Each number is 500 + 25 x the weight over its row's rms, rounded and kept within 0 to 999. Layers, rows and columns count from 0. Numbers have three digits each. The size before them is the row's rms in percent of the matrix's.

# o: layer 3 attention output (transposed), 1024x640, rms 0.0383, rows 680-767, columns 360-399
# v: layer 3 attention value, 1024x640, rms 0.0398, rows 681-767, columns 360-399
# q: layer 3 attention query, 1024x640, rms 0.0412, rows 768-830, columns 360-399
# k: layer 3 attention key, 1024x640, rms 0.0405, rows 768-829, columns 360-399
o680 100:505478478518511495490531458530550490531512465490497527468513500494472514564514518492473485493439484468513550511519495474
v681 099:504493522526509513499490541487508524540459499502517524540498520530523512502503503457483525494445539469499502529494486515
o681 094:486482447461471494492518485473491477503506494509535537476479484530517489536471514466463501540512535452543527464497458507
v682 096:516486524495497498492441503505528506484504478473448448519487492468510460507504506506520535479492514494495486547520499512
o682 097:507488467473465529526500493481540481550505491493483484537532502527470506517510501528509514503473494489498477542550504549
v683 090:475489516499485528487513486533529540479507472491510533519507533514474502507471507464512533522469474461473491497500439520
o683 101:494479524479511491499540471515469506498497520446527468511525533511469485473476514458519505536485481503500478470503517554
v684 107:477487482499494513529521485484551506471502504484476448472510507527479508515523507472500499524486455494491464497509442530
o684 103:503558490468495447500468500557538500469504519492509501552525492513501518537538517466483499531465480491519522475532496512
v685 113:572508558528505528516562499540488503455470472470543525460499449499480478503483484450504463492468513493512525544505516512
o685 094:515498551487508532541452454497483491489475445466496531538530494494497491537472470469522463540493499529474488534506513484
v686 097:576498515486524477465520470482503508453467497451534507433481481513513532475486491494500499487506475483483486476467513516
o686 089:528505481482513473459505467491468547522477456516546495527513512503503509496484509516513476547547490486490488551489528442
v687 109:531500480461521477531507530536468545528522510471535492522486527470522493471483462510497510503556460495498509520504522499
o687 086:506491489491506519499485543468481532496519549507513456585530475478502509488481469501515511509566481505499530561506498474
v688 100:461508516494478545469541480473512496516514501487491470487481539560446471497554495488473461483515522496522476489457508473
o688 098:515491460485513501458506532474510534473516495507520518483503515557468467512518512532495474478460522463520507506501517494
v689 089:564500488499494473508521482487511477464492517497545489478507493523502448467502474481506471490511505469488527496520493500
o689 092:507499518505543499494486526465450507509460439457499536544527499498549497458480456485489495530513520536505511488523499497
v690 104:471492466492501501506475482454499487487488511507498515513532487474514509512493527499509504508486484484510450447487499493
o690 092:455493475482521516473555566500480542521475477477490485519493513494448481493512529486491517493484516478478541466481487483
v691 089:541541522499544501535512520524510492467499459512462470502465491532501507491494453503474515490508507519491501500541518529
o691 087:541509494484520524554533494502535545511507486518476453536530496529480524518538504540523523504496501535531489517558491501
v692 094:482479570491466494517469530475488531519513492501514499530517531460502445499484553499524486473487466459489508490487512481
o692 097:476477523493473493495518509477502487530514474524535499427528485463457494528493476467558492538465484482519507479494501500
v693 096:490469518531500495509458540503456500528512523502468501547496553479521500512517510519491527485493520471488487506507488504
o693 095:496502528500504530532483553468521479517502522515546501523481498510509517484496605487522515500535550471474534516488514562
v694 089:520503500512519478509495508488510521535471490523497478539488446486479574515516528526495524493524543514511497466480507484
o694 092:508515517513513475520485547504513473518538498446476497481484476498469519544543500506469504489477491485529514471535527528
v695 106:427547497460491499496463516515483529476461459487513490491530483474511451499506523550482453496531454503493523508503486536
o695 110:449484516452536494523533522515437526482484480490495511503525484440469475499489493496524500508460459483484518525472516496
v696 096:502514554489511521510489496519480532460494479469556563526483491518509502511470458481506475504493521519493527488494516486
o696 092:514463504467510517530477464488491486514505493482482522505499536462492478456488476493514498514526488475525490528503521506
v697 099:546508469545518516527518542486515469523522526522415465548456524496473498488506476486537572488506495472505523529491532494
o697 102:494511493478511514478482536431549527485521507520473455483513527501546509502521515544551497515546482548493487478530467511
v698 091:510473503531475457472492490527517528503487466502507461463487494501509556495497488501510496502505520493510491532486489567
o698 093:513459504544521511471509470478525534500528443474442518471497505495512532569510489495493456499507518504496476434520459495
v699 108:490520433515537447482508540528504490472449512530508543484508472529532489504481503489469543519556507484483489485483527532
o699 103:482472481534507462458482571486520500465473460521508527501491488489534484472485504508458487537506497524508512453509499480
v700 093:523495472476482474480476553491464501551495509553501494536501544531514468505530487512494484502476496509491516498511485480
o700 093:525477489488543465522513522477475531531488518517514438529534475499501495538486496498532515492526470509512503485524486456
v701 093:490467556534482543530525492472532486484524505563504502467505505514467490517481487487475475507506543503507510520510490482
o701 095:556466507526461490534468492512552469511494465496507496494496501503475488509456504491468486527507511547520515513513511511
v702 090:501471503492507490533503480539498469552515490513528446483496477484481516502518498572519432485488524513512521496503553527
o702 097:542482499483520498532475501484519522529487491495495537505543550496482522499528510519501521473499491489510490494525539524
v703 091:481513498482474491497474520503493465508506478525460522572487515444478507500489524454500537513476524513509482515509527500
o703 095:459511490527453529494492492493534455471561493509427457481458468485436535464497513501541488489476521458524527486508477523
v704 089:477494480497468506492493469516515498440476487456511501481489521465515547507541491524543499499516495507504504545494427489
o704 098:490520507486474512488504480492526520474501493505468489494491477503540529506520503494499501435502524495510525499506451503
v705 096:499507493554522499556511534538512491483462519455492531485478531545525491530501513491469521476489507511489534503484495524
o705 103:504505515512491491497501514528513502493476510537531507502556507513507487485486491468460484505519469497500551499473501514
v706 100:549490455472524455456519499503489491514517517474525499485482473524556539485509477509496533478514490529495514481510512485
o706 104:510483487497507503481516463531475524491517504537526506540488517544551512471490446493467504493524497510478524557494472502
v707 089:560488529546500540454463504509541444469491542431555488455486471544511486487478502451480495490498515469507511508507474496
o707 099:509547496457507521500462454521538498497496506480476531494465537493532503473429538526511502502510516514525508521471540536
v708 095:531532475500519507503476499446505526510504475498466512448468451500520517525535474489491567498509521516499519479481519524
o708 096:510543451480527517457460501451499558553508508513527544452492520488552474496504463489499528518478503476518489483513504473
v709 097:458526508481461516467497496507464484501496482492464472494526515498524482518505484469531475495473488519500478482543468477
o709 094:456514536468477510495474459519458464498528529520514490462507535477470522446519507515497505528480437515489506494527433529
v710 103:501535511497488521489470527529460529519506500514512483483506519536480533496488521512489506471529541538509517508488498479
o710 100:527483534498530545509477480490484529530539465469474505495501501509490519507516517543516490473498496491505518537531481502
v711 097:560505497447499470498537521536504541467500521510506509481485416567509487495529530483488533512542517501517515500506539507
o711 095:506501501477480522508505492476461499476483496509510487497519479526483534504514492523512457526476493475477511487527455468
v712 097:464501542487489524518529483469532484477529470476503509483504498508435480506523501496511435512479536499535566485493471451
o712 099:511521513469482524549471507498477473448486460483511535508493576545435479526542464511494479485486501503503519476496479482
v713 090:472481475490516466478487482489510506491511513491488465466487501520494566512512487488517542500493507502489497489494498490
o713 096:582532527516498529493458469505532494500512502516494532503493488522520495546513501531497457513497534516529464448510467504
v714 088:527488484515500506525522516463490479524502467521530533498533541504463460507475475512477513508477518478510496472483504495
o714 095:452455522499497502554500488472468509523502509530509529474496504494492506468480502476463468491454525491521503539478471496
v715 093:520475502490504519519535490494525502503479494572513484462485502545497494493521508487498474488506504505471520513532499508
o715 092:524461524495520487517530485509545475524495446481494547502500540532488535479502550508489460492498525491510525492552531514
v716 099:490534467478508522504522517496490484463484527539484493494489451501517461499519493490468532519504489480498482492516571520
o716 104:546514492514469481480464512520470552482490508539462490465481450484501490484490504498486529538479459521488465532501497520
v717 087:511509504454506524474537486504516473491520539498527537525512513495461479506484483481502489527469506510499526534489470460
o717 096:501469464483433502469489473518496483478502495488524536532523540515518495469502480510481515519508487504526492517496495488
v718 088:456528479538504516462509461517496505450460498522478481516496483541488530496491490501496499520514520506522459490559497526
o718 094:485488510490468518487527524513529485500509492506473449531491507526500498465495507483496568498516511514465493482505476507
v719 090:495483520475489488520526524490528503500525499509540507472475511489495471511520504496520504493481519487510500544459519497
o719 090:539497527466521520513483518538454497536465463520522488563511490498513507489485481474514501504483488520497492578496501471
v720 094:461491508545490496557467492487531519478471489497508495500486433505469537500509524450517537500480507515516511531550518489
o720 096:523517502480468534534515526490523505479474467488457518474457523469477502510493431518501483488472538522525492501530497503
v721 095:459525546566520539498538460452535428485505497486498462491507526513509521497497518505499460473523502562497480564494503516
o721 099:468470476529517528456501484500519501504500499475477474480509510512533477522541546498482497494483487532486505516521512539
v722 093:507503466514541521502471507500525476531492533501471516513510478466523496486497510515511531521522457515489533474515494502
o722 101:508491450498486503493502473490516484483524541498469488526519510484532518483520468470501546515503490523483502493500522514
v723 097:527499578444490505509483480489511533542509491481533482462484522511494522487496505476519472504473526489538505493478460498
o723 095:502491558482505524544479464515455518516474506527517507511506552528506500512535488489525469497513500493527492500494476543
v724 096:495466499531468496549479513524490485541522529489527491505515526521481477518505529505529514492485500467516532487497469467
o724 108:484464513511502487526471503540462515522529485472547491510509525473500489545550565492542513527488521502500515523450491513
v725 094:471472508544473505522473503549479507524526524531550497467515551505534477518476563539494454492481505463496525504515503514
o725 097:473503531499499519503508491519485489498467502485510519486490500500516503528513515457479517460478517487488495453442504448
v726 104:472508500494504507481493469513488488485511486477454511450472512504513505517523516542457542510517522548504531512510521507
o726 102:500509501538465516515466463506494479490511503522497504520535503506526530550525522500539527506482487536505558492541474498
v727 095:489514499482484492522550495483535534496525486499495497502487527475523504501490460562483529515524478494468478495501503539
o727 096:492516471500485497469494518469490518514512497534534478572551525497514487520515464503476494489495508471534484477488469515
v728 099:538470511524491490492529467483493542518558492478549512489488500546536556513531468518478509498540527489503505500501488504
o728 108:507483500451462493510513495504485545512549452524505505508512468549492539488473462527482490525530523478492489482500495503
v729 101:485538483509479511496457502487523468511469474457472522485538545471515508499492483517527482535492476491490471494497483492
o729 085:498556473526525482514512513519492468485534525491487515514507497475487514491537528466496538482511483551465490520479532484
v730 090:490506438452502503499487498483531501521520473464467499508497474469554553516540465511529533513502475496500477443483539486
o730 099:526523492473485482471468489520455483500545499509478505496482489478566528506477452475495537484514483552531512518460456507
v731 094:522494535524490517501530489455505512499524480521504526500480492472485545523499478500512563506435589561490467501517536505
o731 098:518474523551474501543476471455513517549499497546458483487480515518503488540502497475487541500496484508491511497503476489
v732 088:496497515487480522485498500491501498496515507492495521509503532486464503506485517517519563522474505527533513491481506441
o732 099:480502458517493471465492472513486470501537539529484529470468535480479474488512527485498504499494497495515502460490505528
v733 098:485509475488480478446540516479479486506467474484479522562504537465495503495486533506492485497514487515518479467533521494
o733 102:458511494515502469464514489484501484542535498532478506465445491476489496519454497471481502468508456489486502490456481466
v734 092:537491475494516462558546490455518462493468478464525499451481475490491488485492477504494511520515481465492487519493532505
o734 090:522505511474504478539506521445528523478473502479501508522484501493477517515531474507489551526474540548512511544521543503
v735 083:523482508477501495491467537495473534500483481510471509507499487481509496533488480489493537492505515508475504511489474493
o735 095:458496473473495443513490536486522489476527512532490495511509498477457512494554552529487495525481503468511449471523501513
v736 088:485491483468472542498525495459547474484572505485480483498471483450540543479496495501508537506479489473509491492498479526
o736 107:512531519473445531454469513500511484472506524506527492520486536506527479544488490470526562536461495480517459506479509531
v737 096:437513511527491508518495494522522463528490491486533508465493489529528485510465528500493492530465476466510514493490481530
o737 097:506472451457501503517519433548473488542496522529477517466504501555510484532491524478474510489468530471531496486464482554
v738 085:502496498494499474492519509465505469466521515515473475523463494540516469501546465499476531500538530496485484496521489523
o738 090:498500523515465496502481543510486549522514493505500487496498499558499542471533464511525480512489533501504485495554483538
v739 095:429554459491502532519495508549536507491472496542458514521476529496487506499518493508496551509485515519549510530522453538
o739 100:501481475508483475522454488534496469507518474485453503488449484487531484517517510523474503531484473457502505471528473466
v740 107:503494469462498517485498510510500543528514499444505484516492552498537539514485505553476468488510481468523504495486497484
o740 102:466491471514491459484508493490469502535528521509483492456514509506514529510534525520493504450490506483526475561495512476
v741 095:516505550505513484515521501507502429468457491480498515527513512490480446486486472494494497467482502458492486485505518561
o741 101:512504503465500547496472493535504508422472501512500505493459481481487532467517548526513461564541467526497463492505525560
v742 098:536527536511505517518515514553467456447425487478509493486488487492439466495459486482500469508540467549502503570513497527
o742 100:482510508542501525486499486520528467483482505475451475518521509522484525465462514503528503476544462504481482500524465493
v743 104:521466516512501471493523540474502481503489512530491478482488505484503476512523517516503542463489506521489472466474520486
o743 103:553523500485505526508488481454464465472508494485487484522491528524479499478498522505485516523534466518470475509489554502
v744 087:453479461446515506539544489516535537546497523548495501523524484499471517487488500466509522521517467487530531515502500477
o744 092:470513475490517530493488490509511504516481504488488459472503487507523523508525494494521494508482488492501537520507503491
v745 100:455479508501512516548534492465511555500505489513435474521515476482431546523500502461519517507484500524507502508515496478
o745 092:507512492442520477551517483538549488529491505476479494543507546522471520521527526496494497481475508516507504539508518497
v746 099:499464495537495503567509519515525484493572552511476482494455519516515491510557459577499546497509500451503537525467507525
o746 094:511486506475482498514461512507480509483520488521541452502559514504495486504521512543531501504501524506530491477524460511
v747 084:474471484505460517514431462462533472528518473524455502463505508499478471535512547514514496523492518496492470494504524510
o747 092:493488490508463523519448485461501492502494492505495482515518486463498477521525544488509517528461496495474513486457460478
v748 102:485532513495496486516501447478528513491497441457546482496499452548504563486494501475487453484505517504509520493524504514
o748 102:498464525484486545536535465516517481542535461461523493510460527510478521458534480480495489459484508514525533509527492488
v749 099:490493500502472513493547509485476530468481499515537512492504506545491499510528490515483506480504536515496481488483511491
o749 094:486507489464507497519509515460515522523473477507475487483498500497485500501446498537483495504505455500552486493536507461
v750 086:485497494543498491502489495513518420499514509454457519522490553423483505519465525500489523517539514500493466512501506514
o750 099:472531494507490496529462489530503485471499521570498508526442466486496481534496527471519512552452513484467528501485501525
v751 091:502473484484516484516487518500492535504536521503467516525463497394501487503526512554532546490494476498496532475459510526
o751 098:490479511478474458512507530495447511467484554557458487572508480495524467505474505509505509467516502475523498497485517506
v752 099:488525505433509494494488508491488535476555497514489528535527520467505500504515516506523517510507465493475477471528532511
o752 093:510486521478532537514535505518454525492528518510538472552522454454475496524488447513539534518502454484439522502506492422
v753 098:503540531557531511492534523495519476500449489462494518469482440546491464499484518487454491505549514501497507575526498515
o753 101:531518521557474555504515487496567498489530456421499496428526491501494465504457508499509471507503524549467498496543509481
v754 097:462510484484487520449468498458479520526482508494515503493537491500534514522499520554489493501502481507519490474461483489
o754 088:510517498518513499444530444519482480484521512475513544468503509479521506479503472495474518519527496493504525487458525475
v755 095:444535506486493476529525484528495495543517488502450484558482497528474543517485536482520514531445486502496502510523449526
o755 098:481496531517460495502491510527518523531509494484461490523496513532483496542472495527459483509460527481501505476507510529
v756 090:514472474547503475531468494527537547529495526535522525506478505483505536496518503501504527511534487480514507490510509504
o756 093:497565493501525487464487499520485508524456509501517537487493498507557508488484480540497522515519484534492504508480492529
v757 097:537471529532511524483554514508490503470511496461522543498525465531489516502470485494492484480508509500500470484471528499
o757 100:493486512493564536452500490496509545476499496492503503499490497481520538490521532527467504489554496478498487504510508469
v758 091:547484529527546482454522540497495463516489523514527484510488507536507521500468475481474520498512554486500494496498473503
o758 107:557520481517511497468489527486518504507506550479498530469496505514547473491471503526490540548507514475517491469534475498
v759 100:483499497493482494494462524564481550518528539473505484536537501481518502503481478540509471505487475526483488471520493457
o759 097:431506496535485540480499484544509513453504513501527496534509554473531498485515449539467537480539469526479476489493466508
v760 092:586520485486517489427532518510495547490512490460497467472496456524530531497541470526494512467493488499509546477501460545
o760 086:508518519501533452480500478510455551505534476511485505518509492535523530482548512543514492495550513515551495527530480504
v761 096:475527501473502503497508518512503558472499496429532486485502501456499480492509490588512460509499440480500505511514494490
o761 101:478483515462497488492508503542477505497476526543511476535495498488464530486493461491490507475483504488526501541518503487
v762 100:449507491522489499512499533475518512489531509521481500551531501445484467493469519498527507512480482469495502547478495487
o762 099:514541459553469492497508531498529472467511481515533493489508490471485483518505515487557497509521478502500524478507484486
v763 087:466473458473499507516450504479498513535502496499533461506516501564502518504504526484506451493505511507492500467507470485
o763 096:498499438498486496496475500531511476508509512463479568490518530504520484516547501512485504504474529511534513506453504501
v764 094:546475529499524487509497460463514460522491487480513493491485525540541527493456472458474508500486529502499507478528492489
o764 097:507490455507454513538513490505535496466495500504477484453469482532516519514492519542467497509509509483511530520503506538
v765 102:517532492525493489512499490497482469489501551539525506486526481508517490497513514474521487506497477495487529560499528451
o765 099:531482476521482492540495496526484473519494515488541508468543509505530469460509493496467488485498490508475543548506552479
v766 095:451519489499533477511477517491476526508463459436518506484492470499499480517471546456490507493521491513510507515519519514
o766 100:495476500479513523597466501475542475487481445499495433546479533492485472499471497501475514488485501497492516476501506521
v767 098:565516523472504472491488524483505478505518467509491440522484480494455453477494515503516538471513528506495496467522542487
o767 099:506531513489505519503487540498459504466504511497498542509482472439461474534505514518503500512528473505506482501518520531
q768 080:500485503504517526433539507499514497517491489513512521505520473502451478539582476528482490465512462495477560510489528512
k768 095:497512490495493504505508460511508501537461482482503520496479476467525503445461489504516502494460519479481459452524485472
q769 111:514483511508480550476536538492506527505480502490534500481483484497469518513505492490510515469526497466529535547488505536
k769 089:499482494474518505499498489483511456464512489469473546506526494512511481510503500512470506507480509521514480470491530459
q770 103:474541471475519514482462477475508516496522536468451519506465456492527519541527516523483499533514474452526535510505510521
k770 106:505495522538488478491511481502524487482482448489479515549494493489473478498458537501479500473443499494466473502477508460
q771 115:546509534508493508489561542503485509525495518520502498471497507489492502496529517483532484518503512484496530489491479534
k771 099:528451504483519489465494546528451512469490515499489512491513486534488490506512501543466470505513509502467543528510514526
q772 113:456507449479508519524474473472509512467501473493495461504507482552507527531492504529476493497479479484494511524522516470
k772 120:476500497544510466538542480491506475427518494482496518533472509514499511450478524494501515507477473512502469504490535451
q773 122:501478517500510494508532478519466464500510524486535542523498549484498561482489478463503506520532475489499509472517509501
k773 133:517536501500476496468480501505479510498513512474490530526512496534484444521478512540490506505464484538472509502497550517
q774 123:471489517529514501521500473491527504509502520534501523520518509509525488449474496465523499466510521557505451486511517449
k774 117:466492523514525510510506489517524480485505503519499517526444529468483525464442483493484509505463470524514482447503517453
q775 109:533482496549502502490474463483496498516489491530512530531521499520485519512508493496540536525489493499466518483483461488
k775 106:518491509500497536472495518509468492508486470487498484476497530491492490471531519539468485470546486489494525504508500526
q776 104:526488502559472522513452478489471486476470513528509528501504531512528524511502474489504524533508489503486495470501468470
k776 097:542479457531544487501509510479505528512519515469512485491556533513494475501503470477529520525528537558562522488494533511
q777 104:495487511463508492465493501502497488548469490493525479463494502441502518523510475484494514491508530490505533493477475529
k777 100:522460484483519499492503463486514552505470521493475508517500450522516531524506476468489510478483544482498483518497472506
q778 127:492490486478522511494473493533531513478492532466463519463469517489521518515501491476530521480531511533531467511469545493
k778 128:488491486509535517534492510480520536493516504487460515513465513477479529453460466475505536476483481529519481506483550474
q779 132:470505465491554486518527498488532473505499536463486510514490480492514488456480502520450512461489495542517453484529546481
k779 132:463523520529534493497499487496529492476504528467489520525444494482507533463461521488495494533509483464467442470526536460
q780 105:547534517478445467532481478500481537549520483524496503518549456482534430473475458473506463462416525537509497494457492478
k780 102:514469549517476493516552498485497501567500443561489492500517479497450508457489474501513479531480495476562517529488472500
q781 103:488496517530503531498469523508521498526538514502504472523468475552499467487493521526525460490499440489485494556502486531
k781 096:530512520506485502534503476490504502510489508518489482475459477453515478506512499477516479488489491518534502516510492458
q782 093:479543490509502520518505522539543514485476540490489481492506513524515506486478503503479484532501552515508507459545490531
k782 097:489492494492457489490450535501534516517518475525492470490524521487509524506529527489499512464492492494509494499525528517
q783 090:449469493509519506504510529518445492494466491491490526518531501466498473520487526474490519493483482512520483510437530487
k783 098:482512467495509493561493490482512510471501489451516471497527510484507522537487505486460479501480460508513445539482482490
q784 098:493465443540511539509509471514524496482435482534505554538490501453489477486501489510497487524537479499506472444485518530
k784 100:494502464513517506539489512457470491497485531516453520520541489490516481523508483468521481489504512517474498508523544436
q785 102:485487469499504518503508486520498531495514486460491524517499489501512521502501521483502480505474455517474496504486535494
k785 104:472528502484492548525524497462506512483498503490512481484504472538460478459496519474473447487511519514484494495480516497
q786 100:479541503529490464514524534487485494500518514454519517545500530538491496524548499527495518502483530473524562527525467504
k786 094:481505480490513503464473493446520493471510529480505490510569503553508540495483462517512506524512500474517509504479532516
q787 099:498529462506465515518502514529514501450496489519512487489521485506497451522508466494530452450473520511475523507491536485
k787 088:476505500493493508530494508536489488504441479520514503454502502495571479545501454471501509496498540478510479548529520504
q788 098:504531545524488488515455513498485522505513501496484519511514475513516468501529489497489513428478484502499499514485492517
k788 098:489508525497486529467471494471468533549479493500514495512491502511483495480534499535509480501484486451521536530479475519
q789 098:528466496471500500540482517569501481483476522483527522518518510451468493454511462464539477464457503540519510486437548483
k789 097:500521473461533525499536504462479505465466477488518489498469513456495533482472477498505515471484500517524473482491503480
q790 097:542553508556469520480422495511527481502487491462491513511499525529489494520486422483511532464481529511525473475499502494
k790 100:507558525514528516518514502474494506505538482459461550479527503457491511505531470530517503479524560461484529544500470494
q791 100:520463512456540526488489527497499524511478518525499509460466517508501480516496479496531490489555508483481471559462529478
k791 100:517445488509504472542488512510513489472453495476494484530474479488485441476458440500476483436488507521504505515522543486
q792 100:497468495490535516507527514519472488507473498475517507489469538483490527482443522496469516542521484516497512501504521510
k792 083:518535462530513510485479520509507465505521457456507513500466444530480506461505543549488479478499491481499533456480491474
q793 090:476542483507507508477501469479482534508455459497456469497533500478505502538482512490502488455518542497477490502527501519
k793 085:541511467528524506528532482510475524518491511480507482500518503518508511514484488499516489474488537512511468509504495511
q794 097:497477525507549534492538506508488523545466487520435477488517464506497487531473508475504472459534501452513497532465463487
k794 099:467495531518483493489475490466489493471498493487487544536537502558497494517469462470492549497500498541510451525497505476
q795 099:490547510476480474517495519482506480502503501515534491489501499506520501432519509459526512496467534499490492509503503502
k795 100:508508489513466500449475472488508519508492457538495499517500526480510491505457443494529519510452522510483518490484476500
q796 088:517516494534518478515494478522502459517512482480531473504495449505521503493516520489449488481468483544504512466511449485
k796 089:506470512513515524528529477495472495516491517501515504508489475442504508476492500476479500450482523537475456493473494502
q797 079:477492478550504525503497527532524524487506491488466467524512540485472538508523452481478524508514476501475499485492536475
k797 123:510512503537552487517507518491503527517555497502517482467506502487489464470474442509539514509519500480532505515515502504
q798 083:523526471484542476533525488490534479515557502480468482490476487538527505476531500498477506573507492496487529468507510483
k798 105:513478523512482527498502533478501502458521539500528509470467493510495472479481492506498524521519531503501509498531510490
q799 104:516445540550499518493509519513488473488458523505489501538462508520488500494541473497549512511496459497508505523496490481
k799 106:511467514496547513515481486473525497491482508512473502549519480500485492503477496503492498513510508503536464503480457449
q800 129:527471525495485524497524516490496490512460526488544516518477495482463511502470506465518507460518505493531503498503514542
k800 076:501492524498519534518519499483506535449488453504483531485515532509488511504507546525491510464478503525450470485474545470
q801 089:511467510535509502526476506484508482480453513504512499519509516481503496467457477460522518496492527529509490511501495516
k801 093:510498499515472489485498531523481520477518495526502485490543487551506484529521496518506490531543502499496554509508488531
q802 105:531518468502479546462534548500507510516520489488509490471477529478454498511521495502525501473506525454516519535495499542
k802 101:502490460474510504488466497502493477453514495512447556498487515475512492512484528522478555482515478524504497483496547508
q803 104:496447531525463476510510485481516485492505514505497555500519522479487526466469498491528529535485496553507474454518524485
k803 097:520533504463497539489495512491461531535493515556493498468488524518494491520508503487499500527525501477516555508514452547
q804 124:521562500484484526457510502524481522509496509502510464480487500499490496529541513545491501504514523460497533537487462552
k804 096:521490497473476468501490522505495504493514505509521501483537494550519525521537527493521473511534524479467484515516525520
q805 122:524472512512505506504439473463502491536491512495482537534471464487494537509540468525527493522469485501520514518526487466
k805 124:492528479453495555513511472491476471488501507472489529517475502448491491506500530511474512477512483530509517455521490508
q806 108:463465472516503499526481465466531528484486519529507508502502504543516501523486483511526511483490475526494480514498493468
k806 091:464476520527505492500512496478502532450519541534520510497497509541490506472465525477534539505504473503507498514470520450
q807 122:505519487474477524447505513528499475501522525473513474486503497481480516541551496485487503535501500439499554532496487562
k807 114:540504498470467491488481504515489510502487485525474487455538499512522463546561501490502491475509515457489540512500431528
q808 128:528511488488489510473515501514484484533515509486533474479506485498472520501525522494481503558498512441479554512513475558
k808 104:524491486483453490487498506503480511507504477489510496496544482542521478541567489496514473500492554477504530534536470561
q809 103:467527511470509489510486484472530498495528477462486470514497523515548461493449514489501478493477497531503486524504543520
k809 100:503504521524500481477496497458486496513511489515520530507447483519484513451454506541527472488494469514467476539512519524
q810 110:459508520541501489537480504507503503464504520459488533504571531462484548509491492472484523481513486554545478467492537461
k810 107:502523490499553526512518503467487492469515497465465474488492514475511500469490499522516535522527498562558511440485501468
q811 115:518542514490503495554489493497497487460525502490485498480530498499527466471456486486458471492504493545532455488497510446
k811 106:546492522521519533483505520515476522522498499492493493497503519464458529443449501502485497532509463515505497518457540458
q812 103:538494505471478503460463504508513536504507478516479496479507472484491515545540483504512497459502541465519512525463514531
k812 122:523478463466437491494524491514490500506490505511512514492502532491508519539520519500472516478488542483477521508498489499
q813 103:476482535485499531519531457452543540445494513467517490472533508521475486571495427476527492495544535500511454533499469541
k813 112:508467486489508558514480476498504500509506475505499491475493482538531489484507489479530486458497520528485481513494515512
q814 092:491495508545532477520468496463472525545495495513515491511499470499518438518519504485524511471516471494494503524492486507
k814 089:512452519559494525495519513455528506490464520487524533504514503489461515525526497465508463474552487475529483515482496498
q815 101:478510540500544490526513501487483479515474492521494516513486508544471464517478467462499472464513516483502467543517438491
k815 104:501509504483515463480475459478446490525463514477522552503517484484514473483479459512520521497512501479532517514506481536
q816 095:489516519501519521529513530503522497470527494485504477475532481524481516500495501500424523499493523511496515516508509505
k816 097:510480480487455519496483501511489534475482480522504438478504509539506503541493544509504516529485497515489495473488494513
q817 103:509511496487526507520541526468489542471496504497466493464422487523511503500462498458488470503516513505521492495468487447
k817 092:534503444473480479533474496560502518508501491476478473502500516456513486470498494492502516510451526533513447513521479499
q818 094:511479487517521487501513515500483505493526504534526524520517457471468498477507475481474503532524460508516457500471515492
k818 103:515507497518468508505466497535521512473487509490503518490506534476494485501481479521486487494504473492494478481489519521
q819 090:484499498478538503496541482489468526517512558463511521505476500496509511479438519504499520523495453505499518511485468491
k819 090:467501495472511480489473508497482508478563514499484522478516475507506491520502489481464544492507471509504542512498514464
q820 091:493490503513503507456526491535515520539487448499514539510487491493494545538499506455503485504497462481497495494460500450
k820 094:494515526456515494511530515499470462527492523480504528484504478483470488478507490523459518471523460520506508468483501490
q821 094:531517476483528554488515465463568517509533479524495533503497478461465526470509467498436511517527497503489483467513541513
k821 095:544523514487482539465468515541470521498511521527500500507492510459507528480500535524486481500475502504501526476488507468
q822 090:456480481501502492458460522543514468498516518525511519502512500481414545536519496480509477541525484470493489498514492478
k822 093:471462525483542483504471492517473463475470532524483487442500511463484480502516493515469548495530464494520490488537449487
q823 087:508518513492546511525527501505468511487491491474557510512523541465473472491512460500479502538570530497516512453506491557
k823 103:493506490516515521524510510496476542486513525453501520509516505465535513498476463479501512518502497492529523494521524524
q824 089:500462499512501489459513468481501468498571530519524546522452457494527508489508495474503503528458493489497507534556485474
k824 095:524484515484488495480481505535483454528482525496504453506480475401502509502479498519473515546507526494507506480510463473
q825 104:507494555479562512517520497505497504540494462533505464495501460511502452545511497515474496483528481504516481505482482500
k825 090:504465521515511472489501464499533531485506541499504538515495492514507465502454536492513527485493476466492483504527504521
q826 094:506478491556537540506494478513510499494480554482482573477482488453497501496455524492504507502436508488527484488483566520
k826 097:519513538495488532507499508490532521513458508533496491490492524483469487485506544547501470494458480480546493502443486451
q827 090:516505480497477519509458508476513496442442520469508554526536509486500494547499510532497479456480480531523500539501486517
k827 092:467512519481530539492515508480497492436491527484477490530523479522473552506523497482532480463515536477512514505523502487
q828 100:520492516505501493517478454456472480474505502497507548483460507488510459521496492520498498458491496462507450554488483497
k828 096:514488503496545491440489512549508483493496523491513483507495460490513489516473480522527450487487526512470501503481532495
q829 090:529484490508521498515539436505490513523460502518536464505477524479535431503513445530532481476519512518497496476533485476
k829 094:500476501526508571540543472468508566515479519497520532499489476479450468498544521476494455472489510501504505501548508527
q830 094:494505514483559527478517501425490521523493518536477490468477478577513526506521522487501450488539486501508522515528486536